{"n_kv_head": 4, "d_mlp": 1536, "vocab_size": 8192, "norm_eps": 1e-06, "bias": "none", "extras": ["value residuals", "hashed n-gram embeddings", "learned residual scales", "skips across layers"], "weight_decay": 0.091, "warmup_steps": 200, "schedule": "wsd", "decay_shape": "sqrt", "final_lr_fraction": 0.0, "seq_len": 1024, "doc_mask": true}
Each number is 128 + 24 x the weight over the matrix's rms, rounded and kept within 0 to 255. Layers, rows and columns count from 0. Numbers have three digits each.

# layer 5 attention query, 384x384, rms 0.0443, rows 379-383, columns 0-95
150125106136153102195138077099120126157095142129092127091103170084124142117121066107116146197190093157165160137148112174055118108144172126075129093125160113132120146180139113142077136135105112166099139110144125173126116089156116143109088141111143133129126125112133099144111140086145108103
133125151160137143188154081110114152087112119102130149122144080159129183148162162168144119124099125129125114126109105122137134119081126105169118124131110088171117155098196125115121110159149102070117130072157138204109118178125118135150112094149120100102135132127091106106151109151129127094
170164097122138150129111065147123104172150157096171110114065130102115151121115149119142092142165115148186150099129099078153157123170167110162130096133046128169132121084170080075119108134110143155158127133106178174149103170145123191127058127157098134093156126091157122076137104089083119159
157146149128141099132131154132110103121160149173075174152131066122157165097086121143124104174105109145151197151123105174128084125141084120153113156098128160117153139137145157120097117119104127140110118103132115085141108124085133118146147069164069091103063096107120167174189158103124137123
164134176168136129136135153075089097086102136113122175150141133134102081160151112123137170127121124148095125094132095100159138132162171155168153160123135130107119129146082154117088145093157108161121125144107141133103126069133149116107095153174112098123113117138180098126109137127156109132
# layer 5 attention key, 384x384, rms 0.0444, rows 379-383, columns 0-95
112105126119147127201155076109136122134121110139085118147085146032149144156086116123153126123181157119153159060093159169126148126154126168126153105117120126135133181161122160155104132103115144133160160083154075150184160131111108168122093108118129135167097143120151119155078171088120123121
175089135169156196127101107132142108131147114131130148149176090132075120131175176131129160103140140126161094114129113124090178083129128114152108134137146086119120121161128096109127167143129142115085147108113144146116178169138114147150090109068161077137137159074136095128131139147155112139
145106105144113104134140108129148120085083155137171092113081107098126151188184154102094125171168107176188141159111094148121114179155138137101119167152082130117134098108157093117105113119137154150120124136105130174112087165102123161066133092176112144134164163121125127112127102092117127106
111163206110134096082133132105116103136136152146130150121095136092166153117121197168158109167146130112106159117079122128149116163124133124135174139112138120165158157129110151164101165109095109176141104100118142133139112126120114184205137122149085155109090084158135115174143143134096146136
136116181146146085128102161076132093099113191101157134143144113164123142171151110142137150130175086145076210103147103108149087118143123134139110146151099134149128164137133141126151116163114135140114145111088153115090144136155185080117125172141193167109106145137161105122087104135133101110
# layer 5 attention value, 384x384, rms 0.0552, rows 288-355, columns 0-95
153138129103121103107125126141136118143081128158121147137133165112080114116119130130137120128115125134129125119139131129159095143138137181122112084126141121093150138090128123124171110118098120078175151133124079121135152169140135079126097181132117142146112102128132130142120086166148134130
115104085152121113138141140110132134125115125169124145088107117137091135092109150121119113126114119110168116178139156143129119114119118116114131139172133112159108114127128111129127082155148121140128137146146125080151097111083119108135115117145120101138120123140089121130135116156118162105
120111123114162171126121098086066166112138091153114080126102085131152126118151130113135123153144084071114109119144127129090152127170154111097127104108159120096137041164128087120110123123131139127111083117152112134109127128159146089165121099126120095126151104107139128146127110156129143149
140117143119149121146155087121130097114103136121104157188142154094141105104110113167108132110146130118152151146123105158100121106142131168129081112171110164135195156135120143101166109141132071167158151127149113108090112194126145126111102115162164141119138089137175157082098130200118100158
145146173076124143123157135136141161092083137136093072086133097132118145123126167125133148156093150098129094156106142089087123102132102153106129146121144108126115158167147128126109131140123141142125102114150093127125114134144147148121132114134159111154144106144159133136118158127134160135
118077142149159146158125110141168116103136157133161120125128119130147167127126097092135142136161115148131175097153121081107149117117117114130129120122156145116105133137112124144094114132125124169119144155186104169140101103125153119121141169117184107073113107137105133121097100136125110105
117111154140148084166139125133123148098092115132113119170095166178132127145107108154138150143116143139166143142122104119153139106151105097136115150118104121133151075079086142110159121131126151125084100082153129087174119141114135087130122154081153191155157080132137107169120112097157111105
163148106100121138148124150171151078088112087161157131090154125128113122152115116153120136113120140106122087131150108135167116123080137126093131104146102164124124129122138144120138114129123114107134183119145109126135119171172090152133148083150116113132132155167097116116079156095154138118
109108127123133117110170091125079106144166172131154114109111121110101139106133124113169109121120132074127153131105168114134104173120115159152123125080084124101141147135174126142132163155124103098102150133154159157095169127165153139109124104132174120134104086133083114105150086058105140140
113138126125145125133109154101104156091118131120101107086134122109096101131136118142134118108123089153101118102138134124140109126160096152137159140149154146100145192156122119129100099124159134149151086125148110094138140132119150163112111127090151083130103158115130115158104085091136164077
147113133102146148147148090117168138092114101121095142143152167109121099107128168130087123072154120160148128155123179132130144146151113133156096118139153141124164147116130154075110138122138118106131142130117146135136170152130073099098128106114115134101119131119129179103131108137097105124
196164087064119128145129159101167105096129096144109164157134120139148114157127129143139139125158136119119126126164134137131139112109133163133080093116110161134118141165144151151150140113142153082131164124138081175136168110143104140100130102112100090137168139117126186118123171144154111105
124102117108128120141126118153130097129147143143148146128151142143117096129188117162123104134095114132130096123158114130124166155102164150134115109104077138106132111117131151147151081087134151100079131108128079196145086101120165113148149109157125135145131128125112139089112142116114077113
144162136122107135116113145160162126121086162139094169119154144127103129121093166129138085142106106070162114116133146142111134130084127131159114106104127091093126131154128141104131142138104132141132124117114159129102113154139129123132204128144115113172120079134125117117121132102133092176
105135087135085153126064115149162086108126125140126163151145124145159095150128101132140143118110098200137161124120104129079133144140149105084147109151141129082105124090141142126156163144133111130114155125136137115136161134128111078124153150088125169068140129157152156124081174097135153127
152121104142107124149117137084112127142138119122145114133144129160121130113119166156144108147183128134114136053111141114109176085121110144141125107107118104153093121149116103151126171147137133123149127178094123124134097142142119150139155109153135108133127121128121132148161186097131093149
140127150127092131105191173150167200096109133099124099126109117147124115121131151120098120169103116131141136109105135146152111103132146158135135079163121147140112091109129128131126096103134082116097073150138094163120123102168126128142134185133142133142131123171079117156133109140112123138
089135136148146121171109186136141101113143127159143147157119143139112137199150114151164148142136110172140089136124141084147133119126131113154137119102113086096146139124112163116130107123168183131136118096121119163167161158071088131104133100116152129150122137082124137149118106135145128103
111124140121117147103107096152142165106089176157139148098127148123132122128181117126095086137167114138118107129163141152100156137078098104176124130145113122155147067141117105143105130101115134128147130098123089164149132143073103127102143127127115129145145162123106129135127118124133105108
136097084125111147128155160121091180119116148136115093145146134137149140137176118110194135151118147135137105141129124174133124107135127152132087149105111100116080114162085145112129119177116096152147100107124116111109149127156153135156111140110122117128129159144147106153128144149172168134
088137112069126128140124058096149108107083152121117152144135117175151088101131177128181103131127144150146107107118158135133121116134088150122134135131102105143123110128146141139133132122140115119134132168120095084176152133148101157130139157121078120097141139141063164136100149111123130122
131083132152126148106121138124092145112123095127149104157122091119121132073122131142141126123132109106109169115167151093147085146115111143143119093132120112116172082142126141130125155127117125154150115140106102147129144142109148128164132074072094171097152139166110145105113126136112116137
191140106098135093112095175097127095120125148179115094120090126141124099135136094128128089075151101097114135137132134133099147119147096098103138142136138151112120102136107099146140148100142139158131148116110140139168123077141107126176142074140122105118159088131145127162083118127158166157
133109136130134119102151151127141144102131128180113189134109130103138147159112083109163162135147132164169104109132169133153128111130117096151122132145114091116171141134107114089167113112190146100138089180168116176106082146136129154143092071139098163144180123104173121081162119155103115137
146109154142111111086074140158104145143100137123147164190156088086110099177133128111093120118171134172133139159150170095134116167154107171083121076102144105169128140107122119145113172163120071136118090157139111147097118150162115151124103108083134120146131090115105085115085148160107168108
162141124128102159137141127103119119131163130109070120107139124132132095136132110139174128107134096183122121143119140052125096149157121115104078146109134150098113116044144143081131135142115142134116123089107141133114131185140151096146112134091088128115153147085163118110103085145140110088
122092144142141115112114161160108156109136154131119073095140128138111126152148144137134141102123100109133109151135157117160116146105116098080131126097098142137141129147103169134148175119138112141129090131125137095113133135122168146129121122151140182110137112126089121102143124079154105142
141095148136142121137102157120102160165135104106110143137172129156134124150158158144135112159098104081102072105182108137125112126120144114107178128123106119146058102118120128164085143096147142135139138107143116113134121130152129154114138146113121126075115168148112120171100100153122141107
155147105110123094159128159118146109095132112171132143110126174060107128131115119138118100149116115104131130097115143120142139074090173095119117134176101135141122173153127132116131141128131142128130142121136118157118107115119122122124119099120121138107147166133145136149130098107140176118
153095128129096142143112130141108183122149086083121145110120080097132165139164138136118131097144131123142145146155116141124157127080116084116085126150149132140155085153135125110137092100118092146115117106123115096094108106101107140152114152167130093144149135107123121148153089113125125108
143171126133127090152126165133100120135143117168105144118161164169055118117119102110153134157114114151103120098109099099156141168100137107161152107109103106095112116119085133155135148148131175079165151102174119130153096171138086139131137080126109108160149100139100125130122152121163101160
153116153110159118113136118080094116097186166088057089186138144155154102079144134144148103126131168106092112127151161125124124136152105083135164109133095123157143117095113130159161128127132126132111127090118121125170110144113137107131114136098177130135102139126119083159122121112138091097
154118120074089107121050123137136054112135112101148172153143157122108135087120076123094152112175102128105119104145124111182124119149096127205119127154109133118133150109105112120140122079123144107144124155151106136150122154130115133136122103124132116140115117153073140128094121170145115127
084140133158126171133121111131146103150181085131101099114132126131152161145122134116095135080155142099167129124119115107186169131100129102138147118164134106129137145157135116126126141113122139112095154148114107154150188133106113171142088116133195132098112139144109154160130158138083078085
106068112111125147134139157115121171129125159133108148116134130151137122071147152123125156137141099153172142126150077120148151145121110136130127150159165148112166135109116089114140117101131096150128078124104138157121104104164136131130126127125110132139110164132098143131171102108113132124
129098123138162126147134132123159141080147140093098154116121110131147113144162143112153100128117169127132126135136148123139118124151106128103144108140121138174136124145141172115143155157098128127111102108141135126112104123109111102113119120084143089106117115123158134132131125106120131087
185090098110126141107151094101077109136136128120133126193127076125096122105118130115126106122123126063156106102144113136148123120156127113127149123162113134116111145141153112131116123102124129130187102148111168117145126104110135107116122098145135134134134121131143085134115141135073131139
141111095127134198122145111147138132111137099167110121081127113133155099127186108138112115115154133105069100145168174163121142123135133106131107142147154142126188120169143145127118112077126151134102120140108122099122104151140141147105106150125132141128157127154090114123109156116143142159
081087177115148171120135092128142169121103132145185130171122095132115090130124157105128114138092137081153108097168110140089114113129138103082132155106112079154127118141151156145126117183126113084145134181143083110121103115113141135129132160118113184148096121102130143120095094153108162139
108104134148135117151150104163121110138138078147124161096161084128136143103125103106079103097112131082108138140114090168122142141090110133129155107137133124135195171133137122120122141116131064153167114093142105145153106144122156126124131150184103141125110097130145129093125172152123164128
121123113124140102124151133127090143149113108177121156118151161112145148115134091152136106169128131119114138103172155157132146137120156193168115156122119143130155128127118142117153177131152104130119144109100115105152169160115157172099160202148095165129119131130150119139140130158108110155
131136145138130169168166178105123121178130130074095172130115102114144126090176124145112158121144194144117138139122125133129140146160110140121114140138123109118119159115107113129157136123124119115114153111155157091116168087124075132147115101096123135144157108131157103151115123114113128114
145127109151120172152116113108163112147128113156136142149156128116080131188183113130146127109107107199127159136170111149157104133099119087148104082115107120087084127117136139123154092111151141135173149104133179135101114123130139168128133162137136131105125113177133139089132153154180119111
098112131060115067122134137119144162127108150150169132082116091149105116170122153091140099075136090114110066104127109119137141130135108061154180119195097098043170094165131125073124127122103175119138099128152150131119114098152088162124133126101113079107146163136106127155149111111099143136
143144149184122147115130151093135128138114150163110165127165139143148106126119136139131145161146104144144145113159138181110092111126165111137135158097145098068115124152128165115182111149119149159124160101148124097108159122156134150160154166104078140110109153124112126110135123127174136163
152155105179080125133153160148135132151126112144159166153127119144129101119160110141185120117152108156118134134154145106184101081114108136151100097111114137097119143119182162143141120103118095127162139086076132132136123109098117131106125137164100121155152131152120121085161133118125105108
097115132121148116136136152189121111119149118146131112105134144125131125128119130143138113152104109098135145137117126135110135145073111139175117132098149130115144145131155131108110161150124132143112108128153079094142143134125149136125098151125124144171130066103071155135150159125132090100
117129126169131159156082149142156142117122103099131129175163124135143134145153107124114153115108143183143121153145127139144104138117122148165160142114127109112131123157143180140144140177117131129128132132060100070119129149124196121081120127127138115142113115114130138129144181173176137127
136153145153113121144086105124152161113139118149138137131144142143149153166112115180126158136162084141143142120094152130133122125147133111102095140119147122104164119157106153141181106137134107098161144156137161124123114140136170101150132148175053133117123141152131130121150159151153143101
210128119114132121120141131110158080128120139144124143115117162134133151164175144135152179099129166158109092120111128152159122158123188117128150103139089142124175113107139100139133108103129095126144096092123163115122162144122056187152091132139153157137162110077097108165120144142149112113
136122087145088138123120094178157102159111102106126147154117137122120127136108098144141097104121114129160180117116099138104162126130143113136103125113128141148120076117136147100122133100114124149091152153128117095149147135133114108091147092140112115124116109193152153134164079127151089143
194115125115135152120126156130099154146129125137154142160112142128075147111136130118103081129110138141163111102127139162113112119140146108176124124141117108099160131151145160149152155123104130150092102124136117157134174125118152147073136121152111114118166170116099083108156121103116134138
154173131128113104129137124106152126128134110121124156134114139110094117105136145117140167117126161171130125125107100140103122161118133118127109158108101116200151139172128124137068084109122110147123103118143113108133124153130142133111109139109142154123146097123142089124131100132178137146
123156121138118106112120125117147153137143137112127117097132135144133141127117086145135137107130122157128171108124119140127122122124132118147137116093157149143150155108166171123129108146128136103126112118095123127156121114095140146143107145125112132188145099113079132120116119177114125119
086133107172116146117196128092118119075128114085116141169106139125156156115141152144124110110136096121113114075134125148160144155095128147149134143105120146123150106120087103136143094124087101119117091164131128125181143122134115123110150148106106153135170140114077174135127154099115108102
119121176097101127149131114116179111113087126127084190112137113104111128087144136133136123090142134143101128123125128148117109107130110122133101118149070126138159170125115118134154162152160116111142091113144127158125101116144120110114117140126123093112155085164147130097139154099113142119
111105110118089104114127130136127147152145104173133158163124072111105123080170144137115116117106133176079089116156147111154127158118184119129115129120112110145119081112162126131146155145132118148130105128146137088135120169168147110126144157113160115103131160155139121106150098107114126108
088134123114129115131141102098171050133142131129172171120127168133146150122095112114159122108156110086120097134102143144158160104112148160149122097116112124125158112116143141098108142147144100130131187105154183136139128161135116096174102121101106171166145104142180122071120163153122134104
160172091116162104123113106146123098150171102136108166176161135154147090132136158146117111117150122158155162116113113105158149123122134126098144118137093189106097151165119102154160164145155104168152161121152104127119171118155112165149142109134146131159141127133127167128119147123112112133
117086105149095145165135132134146135141121100098115173137136138157125134065151127116087120164163148161098120115121122113147161133116172162153114124100096138121128131091130116104126109124113097139101151126147127073124124129098169136161131118139107118161119076109144122127112069116106114090
110126112144123124110140085105131130106126139133160084123139116133083110194114175140125177123171107132124157112124111121109162143097146145120138137138136100108125139109148147109104150142136144100137191103089146130084165103170123133109103144118134098140105129115115093107123108115120129151
157152124125139104134069121145057151132120110119117144156155094129139133106107149136141115152105104110174145125170146126102108141123128090180150106149157153124084142150109125120166109123088145113100118170116095105198109135132155092127119178132136147122135137139129145140096099136126151128
117131133141125131127114125099175128107132151127128119132139107163152111153155132158122120126155096147150108152098127106129132125109091181103167105107110128135116135144068114108133119149111160115083173149136102120124135123113098078133120123113136166102135151122161126156093143155140141100
075112145160103106154069134123122131119067127062159187116137133156117149180126154147099152099155096117147193107140128123138121118147114144152151123138131132112114136127151136067121135153161130161107141150131180105099076125116157204068120130164151092154107113174126086103119134150096143111
173156139143122120126160091133110083140167137086100113132145150122158108114113114107146108144129163170157091117100119095156116116112138135126127146143116133135147133159103112141189098125134159146104129124118146131113129133154135132133121115155145130156140149099129162087158128131148140084
127087125129142119126122183114114150115152109083094101094128126107109125138152160113120096107111153114092150115112108105148128146158117101151165092151146130121178147145109106162146126123096119134147117110181165115147166082119152151112196138099116114100142161120125152097137088120107132169
150140115090125145138152098111101125128155115104152100096117174123144147108179111121093140149095124159106122136112111131147119156085164145169127114103153151114105142112101096126137152107191153139118155131155161098132165104120133115120127116090135093132102143139142131107123112142133102085
132179134172177146129110125105134092097107075101205123075130135093141123128130118110111090125120135101092098167151154155169158121135127165107142132131152127152124154150103156139123106103079135098088115144130110109129184136131087139123141118166189108119093096107137148093102106122161101131
# layer 5 attention output (transposed), 384x384, rms 0.0419, rows 288-354, columns 0-95
100180154174125160136117080123141161135099110153127155137165124133106139086104121123152114077171155119152110084162128083083120130156115094117137152134096127106127127138154136125138144100105136125115108155136120087103107129123097121155148132116158136125154149146108133100127092140148081105
093139141076140117110091122136137122134159145154092140123101149130103142103120185084124163099138120120135110099113079105138116143146158118085111102132138127084141133143139159128093146096118084107150136150102121124091170144140128147119135124150152098138168093106116120135147139099147142159
133126153107146129150150135148129121142153166150114143184106137110092150137168114135068122102150151123134138155089073119123103107114122118131147142127091170127105130102152129109122118139138188110108170126114095129143127180142114110130104173121107078104129107143160130151102095105140124119
126109132154127102124130152146121119122132139132119132124111126144142115082112075101161169112088143144118092117117117164120156121070130124125129164086112123158131181107111154147107120143178156114125168139149170148102170121110107120131130107136097100144115119150123129103111160130130171124
154130110151195114113159134148107126097148130090139137128123163128138138120123097106133119087157123167176147158164122103121055143143134114081082125111132100140112121104162153100144127082118155131140143080104101166110104100117149143178119103122109147104146117097119118115117132149102107151
170130127130124137109108174129136137126159132088100118118129075083112121118145146123151142127110148148126140173169078124128080163119113159116148155157151136133110144128123098140111089129154114123114118136093123133132128129097083142102153079105103143177128117127133117087175116119110100144
131121091082127139130146125146132114103157120106104118136123107083119168125134150121140141092130134131102081120106117146152140146134143152142152163115134104178068136160102134124136174121095101153106126130088080131139103116134143127114159143145147118165128126153138131148107154107116088112
120119134137176107101154109143106182129124109130152107128139155139134158137123137143138137128118136142141110138145116131163158127126141103126142143085144150110139118126125118108123119135122162095120123100130122128181097110097097106153109150123139126135082084117136130145147122129119102144
166206109145110132096133101116149122146127098072117191167127121136176157144141119117130083115149150129093134109140093128133134145113132124102145118187123141149112127122126110106103138180137118123103119153098090147125109129149109133086124145096103098106129137076161155131107140106119088134
115122151137142157187115129120121158152156132145162106113118107128127103134110113149137123154121127097145110102110082127124098106103124125148123128159136183158150129119156143152143156144092108145145132112112121151163119121130104144100126106163139122126121094112103152151083167118096090144
104145123134102140087104119108131111136134129152149156146101127101156160132123147082167130103136126124096154113087141083142103076136128162129189145109111138130094145100149154160119125136113126127129149140128130153085110124128175132107118137118125149143109138128132150146126160135158090144
140086137143120108109109159118069126114142195146135158078129151154109139092127086103105153165156156133157122122153101105115130083150100131159197160169092121122110115132149120125147133122084101130099140114134126076114096118104118128158106127137147127145101138111137113136100082121108090105
116168166092141107112145123115160136124113157144096153124125143132163140137134111120137143091111137130084120128092123117103076136139105099131156110102168109140114112141123084120116105150156108162167111116125170134126141117135096124184149163128138137105098087078144162178122074150135138129
109141130116130129104100112112120130133145094097140134158133100140179114122133126108136161127127150114144121150114153105116102084141153145106124105144127179154134138117117180107097107093140124165139109176135117106144112109113133094128122111154106134141113129128131126101115112139155136098
168132175165160134130152105105126179144149127119160111109121158122132150107118139132113118157137116132142135115113151133125116090118112137142140153115114120112127117106110118151159130145142114152158115116161114128170119113126145153126107094124145109136106133111123108141086150148126103091
127153135186114122134122098128144141134118132100132143164130133106129168100157088094141172132100089109133137126149126146126119149152154146141145137101133173108154133139140110139148140108101137102118158138154132124117148126132100131117107154123089175177148101125130159108114105110083162149
122133164136136142172108118129135143138106125164074164104189109122153141121129141117112109124163123123149110143113105138135131152122140106124136119132116127110117123155144116166115178150175118125123130163131140140127094125140093133115152095142120142096116127128088116107085150129137135129
150111141082119151131088082169132126113123147125121101124130106089112146129105102103130132167114122128171115146152117134103148093086128110142144146118098141134148159092083100112128134108162097122107146123158139130110078106155145134179105132120124117157140133086119110105162149152120152105
142142147095089116129100130126183098144130101146119135148110101154106138105081155126132169086113118106114171138100134069135127106130077126105126152110142153114167118110130125142162112155163095136171091170130144096144091118150139113179157142133113117146120108133134131117163149130085133169
116136134107132117150163089138154162163123112119163114107087165110106152144117140143106113159100105119153124139116134148103123146110188138109171087152107148137125149112153133155135126119139172118162152133099099141157137095118150136138168101104104113121094184088121120111137144124105147155
120121158100139139144161144138126141105103105136125098134156123152135127135096111164101119154084113084119164100118118119089144127134124112109115136164102129141146126142158101108134182157138127127111131088135132100106140075094145080079114133081142099149115163133145128176144124159141132146
114149119090136099126159171154142114119155125126115169131135126125098150155140095106120160143098140132129121162160135100095130170150148101137093107129132110146144132142107112127104112137111135116165135144113164138121107095157159148087142138134105119153120146144128132119144126102154109104
126118107109145127134124152163108145122139130116198146134100168124108137109136113124092116101143135115124130139099104108138086125147145138160118132140129148155123137096132173126120111161135134109140114126130115092152133123105123122134103120114161067131093128130118138109143128147116088105
170109091107123093131142108122107120118141145105103108104177155129147121139125103083191144162063117126091141158121138140116131166107135143083175135151153110140121143125112138107136148131106154162139108142175159139148117112098106135092156138110147125102070148143150119178158153151175129133
136146127092123134088138112146125080101096112133151149100128096122123128139113111122142125121141099137082182166134122131150090160107123133143133134103132144090123174131150140072119099128127116140137154109121086109115123109153121125136112148089122131131156193113141145093173090154124142170
120129149162099113128153106094098121156168153149149138133130120129155101125170148134114143117078125137156095142125095153109161091115158140139157117137138108125156136147104142128096160114136125188082111142135159126156133106135124153109164149134166084135109129103112106135133110125148077136
145109157115143151132160127095090146131119118115126119124125110186100106164118097167096095151093133156172119113120134183099149120136146115185131139168126136119113109102162141151115112176150158114132131107165117116085113094098146162136115127173140111109127149110141136170107120129138119136
141122138136140105136123138115147088107119117154133110162115111162150126134107082086126155122127132127147133130122156141114144137077152140142115144160145112135103123140121087132124140113110127159120155120128111083125150140146116128134103097139071114146124127130167122102114141114115103156
137154127114142141143151129143121111152115122113120140129126131132118137144135135148152131106121118153150148127107116158124200172125114160146174119170089093146151098091105138062119135129147113137112150176166163107191102169121145175075126117141169103123126118122132152149119170170131110146
088179108105140104103142104160102090128158158135135168156142149179120141094144161110133137118130124112074119126146115105121114116126117135153164124117120131110135144177144125138125106150112126099143129155108124114120117094105157141133120078135110137163138140170160127130093148128130117192
156131127101132181100137167179173101106075118139081124120137103115142166151116138071119153123180108117119129143134108140137109142098148129127144136142126111175117110139098162095106125111107142122109132144102137157142128150146126078187129117102159188163124126111152164144140102099142126086
148143098136081153140121118104151120145124100169128140064083147107139183146146149150176135140112118146146125144148123155144156117121108115120157123114136097142150127177174106090131144115126138109097132116128133107141111134121091128138106142107099114113151086144124110120096124118125127159
145125140147135110126097163131124146149131105102178140142120138102173130136109100113141147101099096131156156095120193097123145127088131115108112129171120124134138093137098136169124123142102121113135146138115154103111125138098131094121118096126127165127101139128147110182137151076086118144
115154105125137096122119104129129096132147104174110105130127106133120091124153107116115129162130116143107154135162143145129113133120121080108117158095123128153089118104154129114119169105105096138100123123116118132110159140138143104128154154135115137102110156145098115120169130144122127169
109155147154081175123145141131126108141132106124123168127162143075124122146111156118131170159160114094121125127117143133094123089124094130118149159081121077117099107144136123149158142114154158126123144121122104120142102130107113132125135090171125155145130110158113123155098141118128142141
143106142139115156113167135131108078113085147104106118122131068188100123115111184089068144120097111091109134159128144118138148167162139133080106152113118104127102112098085122145087089116120120132112174133137120086149112106116137194071127102124112168153107112099156111191137110190145148146
095141135140168167131151176124142136120153123093116142089125130128104111089162098148106134166127106126090100164110149143168110139118147184142109164142110139117126093139154123156131123122115077139135167094095084121142124141176109106118110193062115144152156145119135136156145099124124111154
133170110167116082087123138124139141128119114119156119116096165143106085153122105119138106140107133119130117128112087140108146129114136134156135113126108154143126096109081092162137100154116157130175129144111120142102143100101084138156154144131121107126139115085120133129107122165104159148
124090070137120117157132139117097114103135107141117101144154097132166171167166199112131124143150132148147144115112138130150140137148160153149099135154113141140167149141118114090108147110107163130129163139110158134128082140127106129159093153119151100139124129133147076100128182115149146095
151160129092128123096120098132115097107122091113167103120123153131146130122150144144142134115111171139118146116100142102120208102162139133144078131117151138128082102110137122103147156095152106134113114105155147146125140093142159150103126082110143117198109120132113128057146131104118131134
108131170144135092123156132132133156138102135154146110126142115120118122126076132108163113137114152134120114098128113119091141147177122124123121119122130161147100144143101118128137163109143138094091129115116156139178193119136140129129127121106137149115087143106129141174102083133126157127
113110124125154090145129113110125107091112133103113126140113180087104125157088131098156147139135134138109126158119126132105138144125169126155146110121086099090161122150123122121152142124110131140125103139118133126127128132147173125069117132118175117117106108128133163130125162148142109133
139140092165136145127121137133097121148120142089130168134094089153151113125065161160175106121175162093179109140079162140140101135125151161119114144161156111141129162124114123162060152126113122166097113119129155123077106127174165129116093101145168128125086111148144156127132115120140125168
142161144129119137120126102123101125096139125125149122146098138125088138114076099113122108120146118113130174121075116136090136126137114163090080122121076174150169141083117104118154140132084132096147146142121145148116104146121107110115104118140114150141112119096137115136129114115151160097
114125101127175124135128121114108141131103144106149123144136102137124135089156122090112089113131153097126145144115143136145103130122117139110144103105111122153099128145170137153117115115108123137136188124133158138155109138068152113157120129152136119134141155129138151098126134127093127137
131147126119167128149123103144155131122100144113138144132166116143161169113115154133163093135134127089143166107119127143132112134140164129130124101120181157114136102163170143102130152137118154094166120158143135134132132113087123158152152102138120114104164090144129113150137089129137099147
105115119181146182150122154133096150139129116134089165141159130133141121118151119133144159178134141116116132137177091129159108129116112137090129099154109136102148122119120185101101119110135100146135162141108124141140143113130146097144128151141147122139132188128158101115098131086120127143
118129091142133112097129144112098076112135126112123108099134153113144146133137163163179088144142182132142155093142130116120143113116110082139170145119103127157171100078135111120126089135154117144138140112136127147133090081116121155113157125165142137142169174137112105131102107115091165144
149122145135118132121126153138127086130142129103146094111119124138162133134159146128140113161113143111150117134111103127113102119154144103150179144153126129126074116161130140163110136103139158126125142121148090128143167116162094121133119162113145155130149142124168113135119143144159139159
157069116125126095139132138120120104131131130126153106112155109132136100141097122103149114140148126100107153156129155114144123092120124141135131155124145113122145119103135126163128149113121135148155096126147129144118109158139152108105119124136108109124122109086143132120169151172082163106
077159150135131145068095113086164145107147111141120119120159114108157144070117155089109133159118068082151090146102100089150094112142136161119149147149139120112132160145134142146141147127138174090146114113135125117124137128126153155128114127137111096105170126145129126101114154139154156114
100114108067124123145165127134138143091149114138080154153140108105160106123126139155150138116106110111128101174146132126127094115126167152122114158116127123171103151150148131128097124088110102122131137156145160158113144141107122131132126170093136127111141107134128092129075112102119057117
143117147144156148152166098121130154130099129120134135095135130153168111119127127189095151140115111113127124140173125118114141117150150120130131115154090152111091108128175116120110161139052150104162126159135146105138177117126105146133134161151156106091157114132178153123110152117081123135
122155110118162166116146131097107120150102113144127130179132118148160150124098139122154107160113134120175113167079158139144136089108124146152082111152107088146116127145115132124107104127125166152106156149090143131128152139161161119099126160097136138102162132161108092115104129115157156198
138136144135116127136114162154149155170119132110124157083126139143140152097078113123144150085137138123102092147149155118118098102141116146151134117117142148148142146102115133105131155118128137101129135136140117125097144135154107123127099168129137150148159136182125124120100162109127167146
124112115132126149076149123117125148150101117146124077125166141129086131134108180175092147160117134114150137159088060145100132104162131156151116127105164169155106107141095128133126145094143137102107126169124130125149143155131096143181117142109138155161120123134106141164133116089127086109
155147098094100139112123120135104162132101123126139109142115133120162110155122118107145111127113105139135106147144105125136126130111105132124138113120128080121111143176138152137168138120120137118140137123140118146095083131156124150108091126123125142163116085170084117138155122146114117160
149128116155094150134105120132130151132100135134087147165134128141142121100104123110122146099090117160133158106131110134082113161117118127149131115080120119130116111113101145086161132139183133142153098163164122139171117138108140097104085147097072082126173127139125102132123110098118114097
116139179122092125133135137123105124169139120110117105117133115106115132103115116146157141164145098098114142109133118119090124121110129112200090134133137082105150129122114126123108132141146141110111111139128148093183133152101128139092130101135119129106138159149126122139093156146160138137
133122104124155149122116113131126122135148123109151133096127098122101125122125134120144130168116074141106103163094139139194143140147149131165090128152135111161153143145160121138163137156116118136112142163136138150134077122118107156116121140090121115122141157137122110079134138155158153140
144119151079133151160135095145131119168062125149134123174151152142171175142128183113114160166150113145157138145127121154184097137182148153110138093101105102134119136126170110132143102137152148144083108128147130131103126103142128138141113102087123116091147131123116121129166118074076100142
134146156125141141168142122126144141115125145128148136124137165097113123156130106145148126101131098130133090156117110126115181135129123157121103159134157132092100102152150143157106148126131086087109084076139127157151136110122109116102154156177135158115122161137130137147168119130085127135
105145094115115113116129146117093082151131145113131128101102102115135086130122122131143137133114135121109077118151145094113099119123113124139081133161110114134106145119150110138151123123114159133153102101152130150153125088111146116146122131138113129156123141099106153146133171136147114099
126156157146141141140161156074087146121148159117118092133130115109134117129101137104155106137124118083093130140136154135144123116148102160120118157143149105119140164103097162155111189101126116117130136099144133140192105116123148092118133154069107134144127118111132138141132180152101112162
113100115173115139155139145153133164145113141115116143131142104101077142163149061145149151117112086137131138118130110116148091128134097139124136126086162137107143145142119141111122175132167121157133105129122129143128116098087086118099125155151125182148160114147115157153125150100151132091
135175132151129173108167104080139119097107140176143121166115124144102160129117144156150138120147133160110133135148114130107075100105155105073136129116132131141082116136125112143142105108139123095180135129113100149152134113141150084154113124128157139156115118124109110169101125154125124139
152098126131163154127091098118121123118094140141107118148116104073149139152130124164103133110128134149144114094131100139178140114136121150112163154113158113143128137132140161124115111095137107127133089121137126186135152140132108166157139134140146128149139132125103076083134138141091109133